Each number is 500 + 25 x the weight over its row's rms, rounded and kept within 0 to 999. Layers, rows and columns count from 0. Numbers have three digits each. The size before them is the row's rms in percent of the matrix's.

# v: layer 9 attention value, 128x128, rms 0.14, rows 81-127, columns 0-63
# o: layer 9 attention output (transposed), 128x128, rms 0.125, rows 81-127, columns 0-63
# up: layer 9 MLP up, 512x128, rms 0.178, rows 0-52, columns 0-63
# down: layer 9 MLP down (transposed), 512x128, rms 0.179, rows 0-52, columns 0-63
v81 097:532494499469532436516485483488523497507454525495527500489471507532496466488503496518528485476538496537514480465484501478452480522541514482489487532557524479464529508551496508516502446521505469
o81 100:482505462509503513507541478546493478523539490472492513504517508479488469464512480497476510513487509475492504520526458537498489478542559530521503513532514512512511507518524502573476539459508510
v82 103:500540462517512480524487469504461551522518499491502494486491503501503521532514419490503487509538525495499480534491493456488514493531506515455527499475502522479516491541489533492506484527555461
o82 112:457489493523516522484505558510498491540539484477549522507517483498501489489502506485537533515486495523471482489525510505495532492517481511552535501494479479471486526541525505505480547548499473
v83 103:490555448502487476526507554490464532510506486484521548523500477500480526521507471561504511473475483471474532451528493496475489463504505477485492537488472512507492484506470475462503450489478513
o83 104:538501502528483504490486539481529450478499499512482485484459496452475482482519508493490493506492496519491484488497501474536479500460415522563495558479502479518523485494513537525502498518499492
v84 102:507507516498523511507529563543483514530519489491483471500484462479489466520492526449462542520466506530495464522476454481486507467500485490513542477529509496504505514492487542521513422516526508
o84 096:458500484556519534491513491487472495533499475513460570502499529507496524499484455472510494485456500504531470500482538536488515503480484506472457515532494512463538479526490456527511501455466471
v85 098:511528462470501486524492472482478522549479503512506469534528516550489525445542511454509534498507497514445530490507525462503517492521481492524470478504536525470484483516503509496476495504533510
o85 099:475509494487523434549471487501538531471502516522483501490488499460489532514503497527514529519537491499496517500476487489472508487480464499494495494499469485527510453493488540550472528467481493
v86 108:517488488525518528521526497524527504496512504477480511515473517523471511471506485517477479552514503547462516546518511526500487516512502492489470502444502469456462508473471526517492501559505495
o86 106:473518504497519485560462525488504539526519474507544504471512547495561495506515470552446560494499493498487513533488539479460529521523529546548551540498503507534486531501499502489498533488493478
v87 102:514527502485529509482471485522512508482499505497458514472522463504530542509521537506492501519480518503479536472518467511512499503525491467490482534472438474500476512503520587532524481485526540
o87 104:454505472482525498553521501467483457514505466453527484527510465470513535513519509507480497504485439482484516502524497490524545506470485539503550487499504520483525525500480506469504502508498487
v88 093:517465462513486513488476482512500519523504492469505512513526515540486477443484472491560473544507480489580464506505513489474501485441507511495500515505484545482488535506502503486457475506514448
o88 096:504509463497466546520510500485493496487519524480491520523523529503426517500482537507505502479555511524491518508494459514517473502537518500536476476487548520569498481524534482522534499538468522
v89 105:528503509462495503498509514519482520462499486470504522487519532520480504521549480507504453483516519546507463513508492455482509497461466510480489525505454472434454510486477488516509455527506502
o89 099:496502478520495496498488483452509476433495462473473504477516524486487505523470503503507505524453474481471524524490516530450516456505524489538449563487492536505570476515512482511484501512512464
v90 096:479485488481511477502517489499513520476514519507513476478478533449469511489510507457470528512491531505493516511506496505500488532468495479480470477481542503490528486496515483484494519511522509
o90 099:526513491495493494528509491503499535525527488525485529481531484505533453505470459527499476492492521528505498500472543502478534428531520495501511476496499542549485525486542507528504542434485466
v91 095:453464485506454514445519494463505523521507428533474491507484542506524522479508501511511493554483471534514556487522454467541475445520523504512475493506502501510468534492512486474505508546509492
o91 095:505495491499548483473464552463515478474506519521494476485547432499468486494543513516497558510497528444483482468499499458486499503464509492494513489471447532480505497446511529502542513488484510
v92 097:482508537475473491531500512504458518512507509491513499528488560506506543505445528463482529483489481463481520470485487492499470488425567525505526488524516492551508532499504527518503516450510487
o92 099:510533496472539511469485490476490512471482543495472492517493513516523510450510486426510459511525522507492488509469485505456516497514515439480466487492496519492500498506501503494484510501491541
v93 098:471540480489509515523481507462462494492482513487502510500491528486504484526476488518528561524484489533481500478506520506556451484533520471477482511493500487503498535475520487505508500473488517
o93 097:503458483514508511496514521530506487512518448494525524496482461494538501449503545465505465493531485514533507477472470438494520519473485526487456516476472514506471427482509520539533478487494478
v94 100:506510479491522529484505493502506552506494498525510452520469472467473505541488563499477482521452513538519495530521464468477508516527511514483497519497484528487494504481489451493511443529505431
o94 098:479437488539491483502533533482519458530512523520500505502539492505453476525488492508497489523524547478505491466493513514502498461519491520502466490492504515513532486540470497503495533478479527
v95 093:483502523516503478504519531493473470455505507512509515515513491488492499536490489524490478515531474501505502464501518516496442473491461459521510505527489469498509521475460515499495477487452504
o95 100:541483525530548552472476476510487509521532517480526470544510470507519511507491495472464490473501515550526459522517510460535504516502531537545534523496534519481516448479498493498512501458490516
v96 107:519509443483485497478543465488505509510458561498523492476433546515513517510507481440533544459507517481509508493486527456491515461508508502483477570522486514523473534528524511512503449515464497
o96 107:512502497459492494503491502537498499508542488457484486496497483469485520412494520533533520507479533494461539503494498500452500509508563489516481497503516473523557495509478497539527495485466509
v97 099:473475489505516507471540479496513505534499508482490483514506488490474501482501531497452514528542554479513569499464513489487497531498475498459500491542527512528473515505551493469512546519515540
o97 101:500491529500542470504488476537521511523490537496476476487552528514518466508512503513527533529525525517498518525528510488538473509451519550502520443519546521492489517470452521464500496451470499
v98 092:506524487526501508524502535451506468491497467532512488484512512454499528511492520498502453506457442485526439504480523510507471494490498499462520510465515540478508506491495486485521560503533536
o98 096:489454500504496487517505534498518490485514508481493563525512517518486547492457511524458527519545522542502505450509509456540538493512521504487484518485487498534477528511516451474491472510473502
v99 093:527532532501516514532463559500521528538468464515495476485487456477518517505509545510525515520471498499493496455486516515518486497499523470469515516530488508488493482495458509484520477456472477
o99 087:502483483532539467478569471486484529502499478504494542513519515495530492482502484522471467474508500486511483435532473486506524506484478497471444497464489470487503484505497470486504465492484502
v100 110:501534517464521483497490537499455484479483525496440523518504519451479493506510486506509505535447470480528474462486522517534503424494474508496500506533515457511510457486515500496476503453501492
o100 110:503450491525478536516540503491447501465536498485496523510486501500484540472507522460507464527506507482485477475475493468544511505481487519495491514464469489529528473482455479519483490505571496
v101 100:536509513516521481495482507530493480520492486454458508527461457450501497529457500516525486466510490485524486500472521521541499501536472498475492490529494509470508537529520504529479498431523466
o101 102:496506453517479510520532504511477505477461491499533509513576527529527510502532507504485486481551512523510508497487515483541501499443482495479484517482500478545499468517462545493522474561466496
v102 098:513493496499474485467535470462520509497478544476519460456521539486469480477477541527522463534545472476519511543539550458485535479475531495531518491528524530488467495535477492530464518504512500
o102 098:492504523496521484491454500485554527468518450495520508485515521488460517507529490473514543486500492518446505500512474501501491501513507528466523465502495506584513532501499463481535506524502542
v103 093:547515501482506516488507513453507475481467503484468496478540504479499495486506515508490457468502496550522527535502496506475536469515512506488490482484525514473472493475519525478496502462519520
o103 089:474509494550479461526472474513501455506459447470456532492505518502531521525500537522476565511506490463500496513501493510500523544460511494475470476529459500528501538478511502517476496555518535
v104 114:492522509457520443454480539506557536521494465474516475475485515482488506537482521490507441493489502519489533493513492522518471524537479475485465552548504517520460504503518498504513476523512461
o104 105:526483489517471460567518512471537456503515495506488494504519482511471472528532507527455529528498516507507518510529563521506470550500480512506508513513471484506510484505501501496483520493495507
v105 083:522504479496512502509490509523493514523514441491504494481516523503541532513503555495509452498525531485523505514527476504503489512561451560504521486450505472509481511543497491528556466490460530
o105 088:478486492530457520540522496500522487495496504552488484512497461443518500509513496484498526518503464529474459494530499487518482482493523494480472530519458502502487483495489496474509472543500492
v106 087:501465505489513504451450505532472489472494452552469509504492528500500513542489486466477500517554503536475515480476496513511498521494492517525471502484507493478505581521503478485533471478529455
o106 083:474517489526507507484536449469455435487501475469486491493561497527518522512555509550510487496528514452537515511528509453496525506510508517505501550472474528488505468503521518528481502512492517
v107 097:488508535469551483505471494511496517484518505460502486477538493518502449466554471501455485505474477484510485510491532474444481507483514478490493482471509497444527493508506495494528519519509505
o107 096:516519487488473511514503505504476469508474468497481497564507541504537524497509478507507521467457448522527495489496482527487536470500555557523487487528462509510441524532517548477510533496474482
v108 095:488497447550520522547512496499450441503525485528493498469553537498500521487451528466524550474501501492523476512502511519525508492475492493519524487528515491485484517526485486484494506464484493
o108 099:499516481522476465498507526504495552515494515513458506508489469497510529500464488518529473498535517519484488487468503440524540499481471507455466504436523519502503489466510531505511454513536499
v109 101:493536476523498479495542444470504553476501523487423494502478517483474476534501499528497486502501491478505510513517503434507443531507493504514491499511507467487489467518482489492501547517530551
o109 104:458493552454510501507515492470463515492444464550521501524457521488498491482499465470475481486460498497470505494489463486512511492487559500463501495488527504525501512458483481494479478485468485
v110 099:526472495480519515512496513499516485540524521490508453507464489482512502498515515471531505455474519472509516458554505544531460545489480506499508541489494475526476523471537450511503537532508507
o110 096:472544489485487446495538461486498499497497481528490503512487559477482447482493479537476526532511476509513505509472507477540494485494504488504488503510510495503549501541550520473546448493490470
v111 106:494533519489526505478463496491485438483502523496474534504529503481512527463484500517429485565449513497486513520491496507476505524542508522447488514488503562518489497481486522529461523505480462
o111 104:506503512478449549498480487488510467517497533466473525464497486514547520507487521483486469486471520520496480467487492494555465527493550494504497463521515437537431512474492486481535531456490518
v112 112:516513502528510497498560489476505497497527429506512478503495482514546528487472558470544502504527478480488487513494539543502502495514468495476500541442486491512472533512520491500488499523524520
o112 104:512491506478498460506462534522517476487509470498492487514457477496505485540525524565496475512501534493459502503495522471504528461493439524484481494528529487515517510532528475435524506513503494
v113 099:499520517513495468479513484471527515509504505491500506491566538525473506496491482544467484466498469500464509503513532517501496541525542482520482475507488465462455523512496517446536511509546531
o113 099:501523511493490459504491514503543477479463417512467473527522478502507531510523462500473531503490478490495524566520483503492505536503459480483526523543492511509466530501504572478462543522526469
v114 105:508459500505486492519527479509531484503437478498530520451519544519507473473495487482515470539489506484492508497478525497513512547479472501527489527494517479524504568503547480468505538478478490
o114 108:499534495469487515470511481489492493482548471544468483515519510478479503523513488517543483493513486464504475459509520488494486472543501488475531500492487560544446515497490501447511467503467513
v115 106:491498531487470480526508516497467564487466449483489554491519535501473479475490514481532480477494493501514507516454527475476474498508496461501489496520482492498509489494469495505484479504497505
o115 105:497460487512490538492490446457463472473501453507504506475457518473517459487510502481498472458524484511487481478533484535528516492488512531511477532517516499510479482493555503506523567480526486
v116 097:549480490533458440482481514508489491440539474518496511454471485473530507519494549488542553483486476497527471467524502483502492486457482526496490482506514520507479461494520473498512513552483488
o116 096:498514469496495517475485452493491494458468478513501540489545480493501500451479501533507488462506527503513531496488487472520445495506489475486443518517498511525538521462494504516544427481513546
v117 101:514453526514470510531563471489521474513532471504490481495504519512496544473471475480488495487456513495489506516514482460468514512498488528549515498526518471498474503510520490498507496471584476
o117 106:488556500523461471493459513512490495509504523537499523483534485514485488526488501465498500522520482494531498477530527502472533482521507468449530458529514478523555509474507485510488544542499518
v118 110:520539505557514513494493484468491500478570519557495511516501522482543421521473513470470512485497489478524511477481465492506526543464502525479505519521508479500540500496499521539488503522477474
o118 106:495520500440502480484477508547517491547480499495488507531539488513496515493494476534524486476483487509502502475490501509529487506508527556480484479528490505440459475485526521497524448531496507
v119 103:515488524480524470520555513486532512500492486487460491510474560580500495506480479508501512503494501474499450509491519550469467483505479535494461506445570533536496523526489464515521482502536498
o119 103:512499496518459507464505525499494516461436501526511507514569556445506507481518464487477484489510527506477488500470535475428509498532492482496508477540484523525485467519476503486462501525513518
v120 100:535481491517524458481533506471492508511495503487501535498500480534506456535533493529498459482519483474508522466473490545539526517533494495482445497517470493506530550506501493522510526524520521
o120 103:503479507521512507492461492506496465498513498514517494500517482517484472450541494496571479549497518449449538535518520478514471486463555535503468537516503471491470510496504510494470450469455474
v121 095:493470475468503497467529532504520470476531474527497493460520554553467500476510484469502535537499498488496474550490504509524488522506456508508486450472489495511522445443515502493528536501491488
o121 095:526507538514454518502473481481533575482544504508483508496524486479553505565482514476476492487500464513538498517470515477503501488520505483474521497520530509470467552477509497477505489483500512
v122 108:500499537468494524505466468533519474534492516497471523474481504482474526517502553529465501541524474494559460511515412471510483514518529545492517476517497461508492488499480526521456515507524484
o122 112:480548513470522499507501461473445499494534514507542473502496450513494480485471480479475493490486493494490505440526477487510513493499548492482468480507477493524524552481521476508535543527468463
v123 087:536470469528482459497499504461472509505483495511523493508502462520513475510524507464510471471523514495519523490492478522526512526450520470533514472502540485535517513480463548493446500483503486
o123 087:487478515527543483501451471541469490505501543511515515512501537556478531474504521487487506538520481507497491497510480519532513485474514478453501443510541478508525445498522481512500477521516539
v124 093:512513493521506499498415508499518502506503490491453540510512512504531483499520484499496493484508455517468526482524474550507485526501494471447495482494521507477526492535508492523502484536484533
o124 094:501524470468478478552505502482486517460504493472465501508491498522542558455521484527471524472509496483532437500527521512515520510505510513506540500538465523475500450534482518497507486487501516
v125 111:529520531518480496489486575524473477513476524507472462540488515429503514485459497463492505492480524479539502492532504530464520507522543535470488432482490507486487463484491491504490499511479501
o125 112:485511507507436520538507482472527536513492526488474537497520446511527475511523476520503474471498480516479474516487506536531537495515527501459483491527486464495493515525524515501529516482527450
v126 097:479480520521462491498523446503408453477526540478500487519549490526508565471491522474523468484538518521488483522509488501481500489494497482467516484469495492472463467546480495496517556479495453
o126 096:508526473479488520498451508486467527530499509469517495469471496524488556529502499465474468530495479464489497493512501508467569514470506477493441456521493515516497555446474479483465499528546488
v127 091:480511523505518559516483489481512490558556513495496494516486515494491497501521477456494513483498510515499490515510512500469481558529503458541497469540494509499507517469506462501510471457498491
o127 100:504476488469471478469513496485501509530475514500494493510481513509502491489463511478491480515511478494525534513464504522468523448490498494479468474479479509468502514536521527484496489531494471
up0 103:508506486480500541461527523478503484496471552494496477457500460528520522490464519510502495471482495497514492488462506514504503490492485491528496486497475470529522447492474513503529481515504510
down0 103:494470489505530503498472440488492532495483501550475495493485516510489542466504448498505522408492511474457505512503452495558477481507477536525521466488506490492491517481506528494520489496548474
up1 100:481476504539509492505497517475476504531506476517464502470507490484487474503539498468521489497499493531535518528541511517515476516502526458525543507466502524539483496532576503474476486516494525
down1 119:516519498498479547517498502524507502489486505508493504518499491494484502475505521527548515507530495485529466461551518525559467501528414520475450482501484509489508483462513481494507509511504548
up2 101:491471456523510508519486502503488510527495535502502512525525485505492504448489529485451517496490485516476517500476472500467501533439489465512516500521528519477519468515474551522546536511505558
down2 095:524535511481467528534490511525469494518493480524503500512546496491479493488474462511504511512526471459451477488508532490496485510478475523463519489482513500509548503456515490525494476507505484
up3 104:547481493504486522470498507520511479514489534470488497507466456489498532491495480530466452491524522514495530520535526560528488480490514493483529506528478512473508487453482521527521520489465483
down3 105:478493516499506454514485460498499499509496504523502492486517496533595531485525464508499501532510499497470531502532513484442485474479477521477447485496471528511492464551503517485481508481497520
up4 094:516515533530493465478523480517510479510553515490515518474495469497554486512506500515485481484477465476473515496490514497500474482508497532476507501509479490517526475521465506520461515516488516
down4 095:510479533501483479489572517508523504467513513530501529494520444447477477531496510474484497481488490517513503501449491509530528524532517517461516496514500527509524502468506478444486539506483508
up5 108:477488496533469495454523454455431489484542514482509466536466500507488504475531516536460538500570531499530495509487536504516482508479458485503499508495519484517487469476467469485514501506491515
down5 087:487483460499519523527507498504534506494490484512466521475515466506502512515492479518497502505529503501472481501473492485480497478506522499495447514474518517513488509524507507467503458471502504
up6 094:527523493503515511492552488495505529535521482501488456521501472518539495496468479501513446547486489483501492505450491510492484490474463516517520523548519539536507518494473509459471527479512477
down6 098:535495498518504462525496501514544497508523511486454538517534485526490509416537512488526532556469516475462511514517526476475497499504504480517483493489534484508464500469537490487547507520539487
up7 103:530492510506498504476495526533474509479535513480491507486518496534512502537443487521476469465486498481480533468501485524529514554465484500508488479500471542510469517462505480510461495498482479
down7 101:506485460504479500524503480511509553487546510426497517492483457507488514491501519526511494529480501463500494506489486501521536498524541539485459495488434477557522502511516549521523499470510536
up8 098:566503496508520543516508486539491495516532475496481476440498514521523551479457497485471512462498526503494481508482518533517552497479459509506508535523529500515450474498502533490540467508500481
down8 098:516483485430523476464462532515489498495526478516473496506484515464522502534467505503469531492495521521450449526549447463518488488486499477512489496470513543501492459525473519474506509534491496
up9 086:506467520484525533502472489491523466491516521510535515507514526508468529502483481507470499508521518506492503489520517504529506534535503540476533428471541521515494506487480524544536444453515466
down9 087:485495517541500483485478556486499507494469476500528467518523534506487498482495498554512466537529485544530466508517513506491488513488543412524501511538512482507519510497462474520464505502505543
up10 098:504502474505502460513474501487539510470458502518500471489503463540513481485502496499507506537489508481529498499520510461533507495493514458458508475541551508522521521491497493515534523558514545
down10 095:525492515527522481473557520466485509486492494533526467481505492443480530542534454546503488489484498486503464526488540549501516483529443503520482560520467466507468480484503500509485495487487478
up11 102:535478479505508518473498482530484456501537505492514437488488506521477497431550533501459500495514483485507506526502504450510461478509479492475493459513462502544480493540545518504469490471490477
down11 103:486479465515530536522520463504511469505488486501529469520507553486465473526520498471492507507507508488490497507487511446447519480510513508441527489464527489485438500478528460522513466482526479
up12 104:493523475511463441510509500491492494440521489474478484544483502517480501498485515578469501477525520506493501453516484496536568521498442475559511506486483463482505493533507501494530464507536524
down12 104:494466463475502501501482473477511472520519564459534503504491495489497489486541495444510530556513487509495431524504526536478504485494511525502480536500498463478554464492490489489531523504518469
up13 103:528484532503526510521429500511500511492483497513500512554504494471490505494469547506455500457500476534513507529486478475499476474507474512477526529492500505477527501565487484490461504447515474
down13 106:493466478512445526560488474515501510461539527515482493498499453478506488529460454508471487476461482482447503485480494531510526457490520479500504478522515511522470455481491487507503494502510498
up14 112:492474447530513442509502480491485470470501484493504489525536525501509514539483485507515504520466446479493481528463508486529493525535445504503520484499509446459496509555520519489518504531496506
down14 125:440500505522523484510461482525487460535486483496460483484478535513469498484495476491515489511442512498460494510534522478470489500491531469549474503524466488520477523474495537490491542516527533
up15 110:517516511539510518509540482483484487477485486459537505527527462514529470471492504461504459557499523497495505500492487487466474512494504554525510493477529505531545534528493490474486471497482492
down15 108:514500483505532501500476524502490511507518482496480525528488493522431510494486521480519485512500535501520456481497541503490491496486438506488500514528478498531505493488515517466511525490503518
up16 098:495497486566500499517523498548486510475498479456504515521474486508513542492495506552537481512479508477493495492478497479510479482451519538486495466512515490505488483509507520546518482501469483
down16 091:507522520489491477455503510486456531483458540459486498493521506511532509497524512509502546506527491510498470498514489488474491536491570517497477511489494508456496502491525453536504507493544470
up17 098:486515477521455480531463533525496516502543550506513459484531529495497511466530488475502485488557521480506498511515484483511519507501507522526521490496562520482480436457502476473532480491520483
down17 099:515528512506514500531488494478482544520532485502462500497509484537501529488519468497470536511543515507531525449528480542495513479505483488499453549457403508518476471477532529471484502518529489
up18 094:468552478482482504470518499518488464547518492529438507522493505481450481512493469515440488521556520493511517523503511501537503489509525513525506536486519497531533519497530501469509507494534535
down18 095:481509502482498553481496537550481531549510554560553512519548515525472474453469490506513510433522469477503507509488472499513489491470474503521469474523505476464465498510506499489471532473518502
up19 100:552548497507512478532516545525532496518508516476458499447475519532530488463474488535534529473484492489498460535526468465492506512472503488440513532474504472531521498529504499499518498481509500
down19 096:484488537470457467467506473488483494511512468493488478459532462498496483498519554482455488502473529549474538525508457490521473469493532488513523470509516502479513503474482493506484487491485489
up20 092:534565467553484462530537487516536448499493497475531466516556520477493499507489538506501500513494525521487510479514526483495511497462502519556512521526504533503522494477512485479487442474507539
down20 092:469536539497539504514490519532486478468521500481511488525537498456533481462492510509489517525496466479503482520496499481490500492493530483460564454467457507467507494539500516518523576501498529
up21 099:527511483520507532485483511494497517518482499493493492519538511505495494506522505484467483469482516464528498490507540478501463510552473526507503542523504496501476471491527479559532495501500502
down21 096:522469497513525495521454534511537501526546517526500521498485493480480463480442524495530521511532511485499518466474504472523519506478524460476530504452508486457485488490509506477510503497548507
up22 111:474509499526505545493508515467474446495507517472524468498478475528476528496486541486469483539501525509499497513496511480483475454519541551488495465507504483470504489500506527466537490474512471
down22 110:499470527489470523499497455479512461499487489479519546484495494477530490485477486527546542483498499484513545510478503497475456488520466490498486496511497503487446470508526499507502503515477495
up23 085:495463532499498470499483499527506509491490497537507500491497547498499545473538461538477529478505511493506512490463464517492523499513485535498506490501493551506483517560528506530521523465438511
down23 090:509552525525521495499450498505491505479529482472459506493469438508504481533465506551521448506517461511477496509526507504521464537483497481478517510499492505512515521475489510521518495524529486
up24 099:533481521492513496458474484508492436480530507511527479478466485508493512466483493501523511497502482477533480515499453506519473533477503500528500513488504544478551496531494540492509533505522517
down24 099:533512470481520489495486512523476419497530519500503495500476491497451459471488537468545513482541481493557503504498527511532506510505480499535493522514506514469539506521527465525503496507496464
up25 103:505495499500542467444487465545482516501488515496534495483487480477479521508525519471470546498478475488523480517500518508508489449536470484532476482514474523505477495483529505475472521496488491
down25 101:491525500502472499536475507553484565516473474475477474482485476479518461463468441520509444477497536515494539502494536480550515520505524529523511511490473476497492483506483508543477510515497455
up26 095:508524482478493517490507510518453524512474490480533444491519497504473489494513441544532518499475516512489490520496466515516449524518469510515505491465478532488500474506522462519481539492475501
down26 098:519462488518514446485500481536493490499500490450510508465499507497521516510519526495515493469477534559553494521511445494473464478478510478541524518503480489507538535540510520489496489517485502
up27 112:530497511505480468502504465496498515517539552482482465521503496513458517501477436498488469499473481470498509501518475492457469547481511521529515475546504524499496453524550502512463505517490453
down27 104:521475478493549517523504485501522546479466518420459511496471519515557513471520464457499504492483519515525480519515535552528487542525533482498535522526491485527481502476482479485525554478478450
up28 104:472539506473477489526434448503512485482537462506498522512525483503499508528515508482509457534508486511460491504510541505544471518471484497530529501522538504466496469524480487460465475539496494
down28 107:495473504509516536460531484487472500490465522517472444474503483481454552511521482499538475477461549506501527484528488455475487492537557517508539499494506485503524475455494476516531487513558499
up29 104:502532535570523505502506506510490491524549496491473474512506567474484500491521497516520492485511487523506488527514503482516523520492481509480485503516487510460536463493448513504540470478464500
down29 108:530523505510458491495530470479460495508475534511464537464499529500518500484474520462500525506517479469535540489507503501495483519514484506509482489487501472499481568513505510498500490499472472
up30 096:523493486511458479492504427500462500470490453499517460495500486538483489477518507500489510462487510513499552548535457470494528516492443490482455488470472488509498496493481480489494520458546502
down30 099:500539493526523558519495499484516517485512530531494532570495524509511498514508460545511497477482484501523524474507499514440481460489500486510499501491482489487471497474542479495533444462486487
up31 084:533532526505482497518484502538484496510502519502493484465487451487502536516524493473489522476508489474515518529491553506539514506519523482520497484521489477467535488493493528476464510524532545
down31 074:500509528487522496480486517445497456522492503554484497511535498487466513519498507472515455471486489500496493487497468496443491479507458504522479447535501491465517476527520498517555514522497520
up32 100:505484421453480497461459488492489513528505502485496463510537480472537504488474479493473473531515446521529502485528520489510485461489507483499509531475564471489520532489488525455475477477506504
down32 101:513486519513529508520430482517483478496543500513476547540495498498528481485552471533494530529513525500504485495518544483544482479539478497477474498528470517481498505466450496506508447478424470
up33 098:469523482468497512453503501536477471539484503554547527482507505535484500521512482469465498506463470512466519518520518508500472505517475489504499474462471500492519538474459470476511495459474536
down33 101:459489497483451493543494485480493478494511461533481542530500449495478455551538501467496506492506505534512512496488470455436510499509490497481519475505524481488526509502502484531521483516461538
up34 101:565468478447491502498489513524498467501506506486515483512514544516490530536494504511513465517481525508494552504517507491484484509488523488512456477500496505561504536469493515533506445494517515
down34 097:509482553505494479502461497513516550531488504497488455519449474483478526478493521484463476466513523519498489506467525481539516502463525500512516464527496532528485488475485541526523497539495514
up35 110:520500488487494516511457474499484523484519509537561456487499504491477537458512478506501472517498491521556493516539509474502484489511497515467473533473486495490493518491486484547529512475435510
down35 114:508509510468492501473472474482526506529504509463504504527448516501509501492513506477499526517506478466501469485508504472505495503478519494495487526473488512495558488505503520508457506512501495
up36 099:555477466492515504528530480494489483522458490536507514493496484526486520507460513520520512550508454531523503506505511483550465528541511515493452505457498492486523481524484508487486488489481510
down36 095:447520474477513508487492525520519522476529498510475468499522510533572495442483525521478504446515492464530544516502509517485536499489519477513536512498539499483480474513477507504520463510526496
up37 103:498536470447494444515523509561504493495458505506494496496494522502469459497491537495503521500508509494512527467531490515480484489498488516511534488519534480446468492510471482452478497511550507
down37 099:485497513529456510490526510478483545489472512553493450508567470498479520486472449491471481468485490454518466514492482486460489494501483511479499511509474515504527526533517482508510523449484518
up38 105:488513500533507481502523497474513481501507525496497543544466494502523484430495523491515538514533514506525498486512480474493461516491519517519496525440503495542496453539529481505562482494526499
down38 112:471501502492484496543517476524539528564501491544471495513454477522519506513525489545489520551475491499523529483528507499526512532516456516502488489519486506535488498503522493490489508509465509
up39 091:520468495462482510520481505506523503572505526489488444523500476464517535485464480474471477480512522488519487458456486485525497525493471472519482500493520495507480483490545464476499484462522516
down39 090:476496495545506496446477502481504495489493518483540492498495531569499500506600510505477478510505491490486490494481521494467483453487531533471546487489482496455473525504472507525531537483563512
up40 106:522520497507483509485513485455527483471468465451510507502524498499493462488518492523488493482477506509510491504538483506512491504454479495520474468479502507473479511501522484580521511477476501
down40 101:520507472489525496521513516529491492522486477487476523478498557460542492494478496510502533530548520508503478513528512472480473538469491519498520516491513460489537504528513486479476502520520534
up41 099:530523450487513484489456537470506455501503521504536498513482517484525531492464544524480467503487487508496503560483507485498494491501508474498487542489513454535492459474461487479497474558490442
down41 101:499537499488461493539498507511477534478468504493479554542512507464501502556482472491531520498479476486512517532520485500451504512501443530462495512524489479473536506492509472483460523479527530
up42 106:483502515479528549475514470468470476489489467468550520445491520549484472472472526539547489474551524477510480516505489494476475502525457506500531523475508488498505511535469490552492495489478475
down42 111:514516527493509527486507520482507478530464532462543510523522511536473562477508469520544480472496505500483478459474508580478522488499543490492500501517518479508485490459466488441514506535516513
up43 091:499534507452495517528493512494522481491515481511516482500481500478531539505518491493460441495518475524516449489436463504460496485503511438494523501501539527505456458510468524469468493509516522
down43 093:480494513529495473477498493453510515504520482455505435501500437478512522496490460508496444505469503510491502555496494543500467513485503533520469487471488527471499456464502499513494478524488522
up44 103:499460495483498531506511492532462455538466479493480513503511500542512503526448499535495515512524490506515484485472479508503448486510471462498487502493525513476511539474514460524485514464522463
down44 104:516499495467527510490518468470537522519499486503553552456528507500540518479500517524509500458472497470438461503505490525528525522480478520531507514484494482515466483561503494511448550512498531
up45 108:492520554493482523468483519451465526541503465498537495511519493493483513549480513512546460537523512515481504512471528535505485515450459504565512500452501510471523462511478492485485530511487493
down45 104:523515516483490497489504472495529525491499538486497514483513520476536487495494525450463488503526483489533491515531466514536455487499493482491496534488490490518494563489478483514511457487483519
up46 099:507513488537496517488534520492494477522488489477538474497507499469542446497495484527499470475518497476478517476470502539518514477539507484506459470496502547493483505491473500490501533506445523
down46 100:529510522512449545472532520529520521492493515464488527518487495512474492511495463503531495481477494491499500474554479497512474500494479470463496450527441488478479515503521515556467525488501477
up47 106:529534480511461458464505514487529535527515513506498487521556479497505477518520522510473475489502518515545537471469486503541507536473517466537486508476522516551528482495500536515545510533493518
down47 116:495447535517468454524496488530494514490537497494484462514477503497524469487491533492542465492521503499505446494509482510531502538459527497516528452505533509520495466472490522530489493531455503
up48 103:519495503520455436479509517476499500493512483455520512499549504470486517494462495500476504503467437509500537522526542482497504513509538480519436515506510468511517507515478450521555516462525471
down48 104:499529511522504521464492523508496509497512513489496436491538461467566491502495469460504494490508508469466512493512477516471473494476498536426482544505550493513523485495522518531463480492532546
up49 106:502532497530499511546470472503474541546487501518484488472534490452486507511492504512527482498527476506511477512483519476513510503472520480481495547488515503535474487477516525527515506505505465
down49 113:509505530467459515459524518474514535507509502494459493492484503464468541536527514489490502531465515481445469548504498453494504518488501494501497497475520487499510469509493520488482497500519470
up50 104:490523472471484509481492529477526507487454509502540513521482477460473514500504489503501511498529504514489495484532502503524521477489498515516554512498498494478512502487509521495495533517509534
down50 097:477475465543502528452537502500492496516503471528503521506508537487520512466483501518511480508447518527483520495474485500470428527549494477501492507493511480509452494484506499501530471484529470
up51 099:541502561474478524524477520505503464506519495520508480493496509488509533511490518489474496500462492517515505513470508552489535496513519484490504515495517505504519521535537505545492478465441561
down51 103:478492507521485524497513523479453534498540514528474480501540474516535492507472464515478510513524494447507508524530501492487487461467494437488524521496510499460497441539514538471504519506510526
up52 095:522532492525559520532501505553470552488515508518478518466437478541505507514497502505526513464482504503487491519510497515507441507498500514513514518484443500519550486491523502544485507441508485
down52 095:516483486533513540477518493510548520486495494501487523504448438448529523516535468519528495532488468490517474496500459490508518524500458488526481526521482516490472514488518469501510467457474529